config.yaml
num_key_value_heads: 1
intermediate_size: 576
norm_place: "pre"
rope_theta: 10000.0
rope_fraction: 1.0
qk_norm: false
tie_word_embeddings: true
init: "uniform"
init_std_o: 0.0
weight_decay: 0.045
decay_shape: "linear"
final_lr_fraction: 0.05
train_tokens: 94190000
max_steps: 5749
dataset: "wikipedia_en"
Each number is 500 + 40 x the weight over the matrix's rms, rounded and kept within 0 to 999. Layers, rows and columns count from 0. Numbers have three digits each.

# layer 10 MLP up, 576x96, rms 0.201, rows 79-144, columns 0-47
558554493507551502457485553443430534552525484501477457485507542441465481449518580566536490599511512531460586416433413532475405544549467514506479
541422558541501489485488487504550458549365527487548513426516515456473517512503521533487475555502528507511440557536446451488513532516555544460509
479505463455511503484520451512439487509517426470501496530579526491552467465491468485522493518565544441446445471568501511485518493508493502573497
488461524483436471487526474491491485531500426467408536549505545527494521387527543496490569519446468501489464487475496494534535583510486483548531
476462519442534483547533541516434511520497570570560510513495493524498522533540505518502473563469516522444492490450493525504452485509523529506427
471500528538446488526524484511498429501470520466487498497581465450518487566535489552588497511534488450461467528505536417585494432455470469470555
482534533487444436504497469515432534489515521536502525551551582504490583558459511474418573528528469451501479438502494419505528443490491529562511
503482497522503507475477562487511568538462496556531451569538447516528515501534519480511520507535464449490428504491495467536409494571470504480506
473525558532508515515430480433519538424529438487474551492560557484465495455511522512510467583487474412445526536531415507515494560497416416521543
493507463437502511434500420504418511519552534522540420547519506525508458438502457491463525517491583420498492508470555479498464516511501482425502
413485588516406477481517458530517496498571437549513471516461556555482503461474495445494513562487561438551486482524492566464420602517453536528522
517522509471425466580458565495472500529483400479515479495432521472515467508497503483497518551515473503481491500499500466508601460474480524510579
500441588515510506481565527497485520583495478575463525494454543500480556468475468527515442430508398505495491461527598458483446519523491442517524
425450548496489478499549538500537550495492461542453556518491476573529486569496481505545491542501476510423466527503509472526426457559516442465459
495496528535502501519506520506511452618486509516535457425516504492569506529522490506574410486481515486528515440444495446517507543469469487457489
470507468450457544423514527493531498540521490392486541519511556534510533492516502446470522473429530474513456524519467551495517548503464528445599
586482504477551466544505472453512546482526512465480532545519583360425426518504398516560501510508569419443507513480480423498508578575488518513463
491558499526476518524496547544461518549475428493473514564475476543444475505481551459549486534474485560485504502551509500419528501540452488549475
575542540519503503458515547532508497526423529484470504507486529487490456452530471484508515555558452521577500535509470486504502514571517447466443
422535494456521539479489467441554523517522455407529460564515530464520524515420499513534489477529535518444433517519556459526511540455516583446548
529497484488471498513556509431546552527475605543476478548611532585483494470455528469482517519490499487440527532482444438529513545557434493527471
522474439507488456459558557544542490488488551535459593497502455550459422532449479507518501543477487531484565473524487551479525465548487482572485
514529468469549539545466493426521525515505484544440479572515617446527499471490465445488500444456515488508516543501453481452521537564491566452430
545520475564567435526530515475510485510460566451495524471481519518453525523510516476515439514469499502469542538489521513507538514466535434538461
521520470471526496478528573518520527431561519462474483470502545464476569431490497558465473515491452483538472554387545560482481510541510522444531
539526467477515515532503511368524478539508439415573488501499501438469532476442494548534505491570523502519579491523487582512553484487529481479516
475514536528502480495515515498482447536525584566457544486475453563443419508541491465539512480518484518494439476488425504555491489479505484505486
530513503531537498516484502493523506464498523442463434450547488593585511422491545457492416480496518542524525466531603538593443500470547541505491
519541502531490509540547560418519530523444438420448485466458581460465487467439514611535518542587492441618524470528495550517519498513505533479509
549480484527497492488570487513533477515567489496452479479582492529518458404491555534498458569447564598546469494522478453572503446439530457534505
538466508488527390503497508484532462506465479545506560443458451487561518543523512522545446470483507521482473503449491486544565564484493486500446
525490445551499414513490501567426519579504548449570492461540539583456460568507529513509570508478512441530503447456521525526542491519495502482559
462467580470530456527474494505459585507411488509504497579485552469508510521525524508542513491467549505511490499599458523510483491549465614526574
550496519459526517481508469494510434471489583487479536551513471446499442535520503474515478541486543581490409460512500542457577483534432528457453
539492492504512464545523440487516483454603562500514526412537509496499467550502562500521551476467488477478487548474438555548468449490499558543558
482501591486517458446507537525437528528415572521481459498518462461476505471501524472491519455500519501518528527499467519520470505472515487531520
528463559470441517511523441453469525544456496541495511568524546464543484425527506562514510486474475478522508478508465455516548477443524515580563
465502446438497456549479413522507537484537570496476516476483573497486459590416482466489480462537504564492500458485431502487551559528496499458456
461542552507548476523470495501531488534481513520545406530545454492573513493523531485529561440547478452443521511480510532509568543469505417464504
484413482468490450521561491489536520595510443489500508592511489483505482464479580518465532597501493429409491513487481435430422562507478482453467
397479507484529568478485514497465537526538483448454490429445518457483464504511483472512505472548442503496558498542492456477534572502488456528496
513505517499540460473543499515509442538494471541521461466514527526509402562561506524527466487453491506466446536396536518499495576560515466498488
528497524552504458505491500522467504495497566517417547534465496489424528545444558493525473505477476502515500471492527523505552484478547561511575
541514501484519489523476447502532481523507507451509481467555568497511464535547471517545467505513550516507426476517497425523482467494435547522533
526522504523536532502503529509495506593516483426510482563556509556464462471543432433517508493426498522545520456548488438466507470473544467513547
487479536469491493516535541479501503518508559509481502499479504509437468497411470532532524493523507491528585539508469523430477423553433493486488
517520542522489484559547523451521473475559485578490579481572514484439482544423498507504482544455505493522462535440524409580484488429469504534526
488526505476547538527464482491478545539484450503519515504521457535444477523473523485487508478529495480558451461432430532509515494504488453521462
499573473470499573474452430486440509548473459532474462559510516546499476434505470424513472428408491429502539522516519424475497511488511505524507
482561534458471506509473534557517446477520443459535437482520464439505559476440459527498542540529555423509465489464566511589492489483522480487479
518464519560476440426505565460434510544503479493539563521489469529579481516489453421516434527549465486522514437490430503568542460502426422519505
481515530491562476591493455509507503478469540484435529522443485463439523549525568519485464526508493495507514510521521515573480479462468501502501
446510487526472552469566509482520491529481476477535508487538514522591523522499466527535488490505514521498480424448482515534502529413518432472528
540463544484525563465528516501487521463514455436465492454562590471517515501531464430512505538505489518563453536482467522531489495554566563465495
501544516539378537457485508519458438468509592454494487470438544455443501471425506489481441458524519487522465491489531487499559530494519524532564
467514535467419521581573507536445467463506443474544515415468599477474472503505500581450561552460471490465516547473458530514464412466586490516585
477498469555556566473522393436406476540554578467524510465499476582553524452525541483516504459417554550493516529504453423451536458438574551442588
499513501459509513457425482506451466450512512489465512468452487473562530493489521572516554498572478427477515508510499492492420512555479444446564
493547476528553479477528448478460533489420578460515473487511545542483477494582521523505530480452488471512535471575491444609483478525489515569506
563515434504507490528555550539477567440521570466527467526474471479510438515475495480530483475520483528482504509525514469526519497526472543555482
509459567580537447499585476526486468498484564589524489452456502459455535454467490540509489566383551518496511496496528495537475515585494581418408
469478502535523545437435558486471538462563518523476479499474566490583462485511452424515485507480523517547531548515477525456511499480498464424522
470485559528469510453442456507536420454525490471406535546558501483508414543533524483562526542534480410462419428426493471451515518470536498471562
523510492498458480522519552421505506494513454567515514526439512534557540492401470499526433527525460539480593447504450589512526538476502511488494
467459512478435490504545498489542467480424458499443486503497540466605567462481491513509510539542464529564496529494541408497568509572516524513484
489507484536493516488551548525442573509516478458502474508518489614530507503520489460483520504568541476461517491511510490459488482471470437475539
# layer 10 MLP down (transposed), 576x96, rms 0.0843, rows 79-144, columns 0-47
409530447525520378444499466482472444511560490476471422556501481510514500415554506461426521454488460525481490471533444441566509540508487586478520
530502476502505550485532457541477498515549458501474453493442520460522473498535472476454478453501445501437558524496509513484531515428467545475540
472497604540492454525463517492471508567506576528531533509515492498569584502466532504503529525449420538499462530447480552543425550562473497461512
497491533568447343523524494426452503463510517530464497459545477482494483385471584476583484534524507496494453492486536458539512466453497517565544
538420495559517556507466521548459381491459499540521511548534464493512564501454468444528497518495508481471452494504466451553530492591500501479494
530428462474440473506485480464506554445531565492490453464484516458520567513442510675545489528455533549434445539417504569491478480412555447569490
504472491587470525494507431495536478583452498489506567503451501487483516444525476560552471497549518504515504529558500520558463512561473445425502
442524494502488520517535422446482487580437523457487554535503428531509486532458525426484463535506483471503523519581526578460516505489466498522515
498486508548514470490507498531439442626474527475487551549386525483521490503451486428471478495572541464414517535537502513498506507469569492496464
486415612492480475517506540541557467449514475516543481499507550469497483617486487554527497578480509514501475471520464435482385533489417512500460
479464418506446487507461496495504514476475446528480563413556458405516425531501598523461459466518498593515497436483536427460543567567500535536504
477518522523511442475545421593520527499577506493440528492496514462490496523529492541458533550459446468506473507436512535548494528495431511492475
456523502520493441571496454441538569469468468493450480544503478505510499558501496526514547500521462481548481485452490486512463572481551553541477
482457475502505510454478579459529521475564516489530532538499548500482531510444462493503497478473484534517503505468523557480416462561506547583489
553457535469496498564465522507498490479536504505520540535510554513510493471516422430504475560496479502540512581527519558517522490468450475537536
507535500562463563466449495411503616550437464515566461532579504530503508492485507543447333491401442477570453511477533510508515456544496565460495
538503555538523526529526533514579437448420565510525508516451444528504482453569566513430446495488548480507431468515470501562460486475550489518553
551566571505449512457518537551509541531484502505493423522488428466472503519535482428527474529571474573429480542525485517503490456485493511505492
528498537547526562522446491466524510536528480425614463534560494505549467582495508543475462461474498474441502498469572503489523433524530495539559
535494519489541520536495536529513437506510513567447579472520522489524560433463507452438532489472539492458586485514468545586512461515441477533494
518489454541489546536484438556419497558526499558511523510540466471509438490485552465545537445497528503500442575552521455420534519452507486498506
529519456473466586549464518485503455494494486474571498550516474588507492566591518502528514514493454506530509519461465454438536538536487460522497
551515445514488443495486436503504441503516483535517542509534462388463528457447446520491505419558462519479514479542510457499547493494498511511515
514533459474535464515465541479515552491512469496516582505506503528513455475519510487513542557530448465554515521491485501512475436462503468551548
518517473459494449479548483520520482522553498525542520524517466521449508525519485521410523573581574447432576499506572492491453511420501506465498
510499593501467475560476492576459458430471548560481520575491491541486393462570473414474477516415517459505491513506508436570407478557446519460446
517507487461470522552470457497507539500466487460524481497501585436526529410501486402466516521595535515494600522501495553554499454580455471400529
458523520506496517470452484446497513511555482601402520523472514461565490487511504602587509538519568500411538431528518428486519485450454518487478
464483549574511406500497507574510479487533572533532558503518434493437483539572478421433460504436430460432480563484455452530472500565466442542443
553537479514516465497533470502539543507558499509480495513466494514581518572496500523600469461544467502447488546445577493482450544405451532458478
392538520479505543448581452529549548506544537506478492515480436484489521460531479526424514513501449437470510474528518523540517545451553499501553
463496437533549487546437522521450458568575503519490562471561558520511571445473466494478470423429467518509493545552543460520476473550506508469493
560437462509563569486540511519496460505513463526544477474602478422503477470496495576470516525502500539495508514511477443465487567495587527524534
469562461498495478504496558522444551473495563554502496464514521547474499476548508545569516541422488499494518521608527464481443479414581493545494
523461547503541487486500570502448479550535487549534519497479462506472489480466483522464489517550440477567483469544515473540490512507473491411438
433531505473505525560502490475503493561489483516514465521492544513528427490500549587489439527479512465475501469487499529496515473510496505468510
444540480512536464477482566498529558425420520511443501521507441542495537567502546544516508435501468497505507536519536539523499530499444483476538
471494475551458514488411440571426455492508541443550534498526512498498523552444494455511498451468449467529532506549574543520488505531383456508498
472515473518445518534536552483487506552496510498496524458547468517443502485457500448503488556567509504489514486521502495535484429541462528531564
509484512517516488440499480525477498481549531578473544531498509512463531534473497507420458462525466471541471457439563506535526435455450509473628
528499508545422496482601459481497499500462487486549521487499502553522479488494484483536451504518555504520567503469423515533473537465449549498495
412469501510523489519504517460448554546474496426460539483517470546517461470497483542465482511487447496490514488544530476477450477502502527461603
418471485470418544517466483528493484520490471464535482479504531477478558482483461480503525494478516493581520509550501508528524454485450564463513
529468556490508553478477503555495518455520514484461476485481458524470480487454505543487437523513568551516520554547437576526468479471510544446484
386546476508481519538517409462473545538478495519466550538510494502425473566493525540505475524515460523502542381512499565495505501476444535476505
488528470534433489497548450502483466459470493563523548534407493560501511480489486520544511502434511577551515507489560518498507515481454469535491
507479504469493483546591511535481491488501495560478482473563350478443463506448542591457492429488500459515477477491522480492513524429537547497529
524506479560436535488423527496572537546508532514542460477534440487522541512479538444443492513535526415449443478491503466517514599446543480586502
539505496481537489550469507510518563480475510579473483497470471466474512523497465486578513488524601512456504471551522502541503478530482498445553
526495519534467472524516538475462502547470563520487600484403520539490454514578517507519495543477512493444609478501494437484510536486493508514452
469484521574512575499505490497536407484455497605455492456561555491560567478510431433525523559474538508514495515488547518471481400419515480519552
473518448503380526484511458519425513530525497533562517531570515496521491403455474565451460535435475499526501524520527469494534500501541519500482
508503448514481524533508511477449499499418493471471468511542527450521547509563516517488447490468587587485508523494518487496477495488519514507468
521515533522526493565508489405417553547466519529553560485466534556491553439459475524543476497474485494427561466543492441484513540469567516514492
576502442584521456510574419468521536513510522481493475424489581431486505504534549507565467472576430440494486511520387513513476506501439529582476
482446474431564528469477483501461519535512500500529517465560527557496480534479463562489457518537481520537538417479478555534591552431474490487534
498497433487467529461505484477527492468515469500514571496510412425488471539472532612534483515524467551514534488461393515541527524528584539458576
476476488516503517508477467487470562414542506500482506487516509509476506499527485557499443472480467556507501459440529442519467554514456474527498
483544484472458518487496475495506618501489561482535457458513491502467518469489546495378497566588462486460602456585528502537496477526456497547422
483509470504567479534495507504479448463512526536473495505488508434465502477513513516530552559494464527615520440492586413539574462461515568512504
475515486466560531502435452499481500443518502449502468480522495475547502513513581446464497534540496492545489442540454478476481534537482541479524
437539526519472530478553519523490550539579538476414547498447425572504571557516466595469426448518502443525536528440546448465502506535520509514432
499501457497489458492510405428487521582528544458467442477480480554479553510471528517523476558503475546480425437551474519439538480444552561488473
449468508534445487525554530485506480467567514532511474447413450492471498467505484500559490462529566552557530476572492500503567488517482496484457
517583524485501477568461436485475511476521484499461498481492445552494451527533454480432528536491494582502558475485459501470478522507544512554563
493472449476531547439506498488502513447500471558439568532517534492477469468564508424547499490481429490514499461474487542439503479472476552485489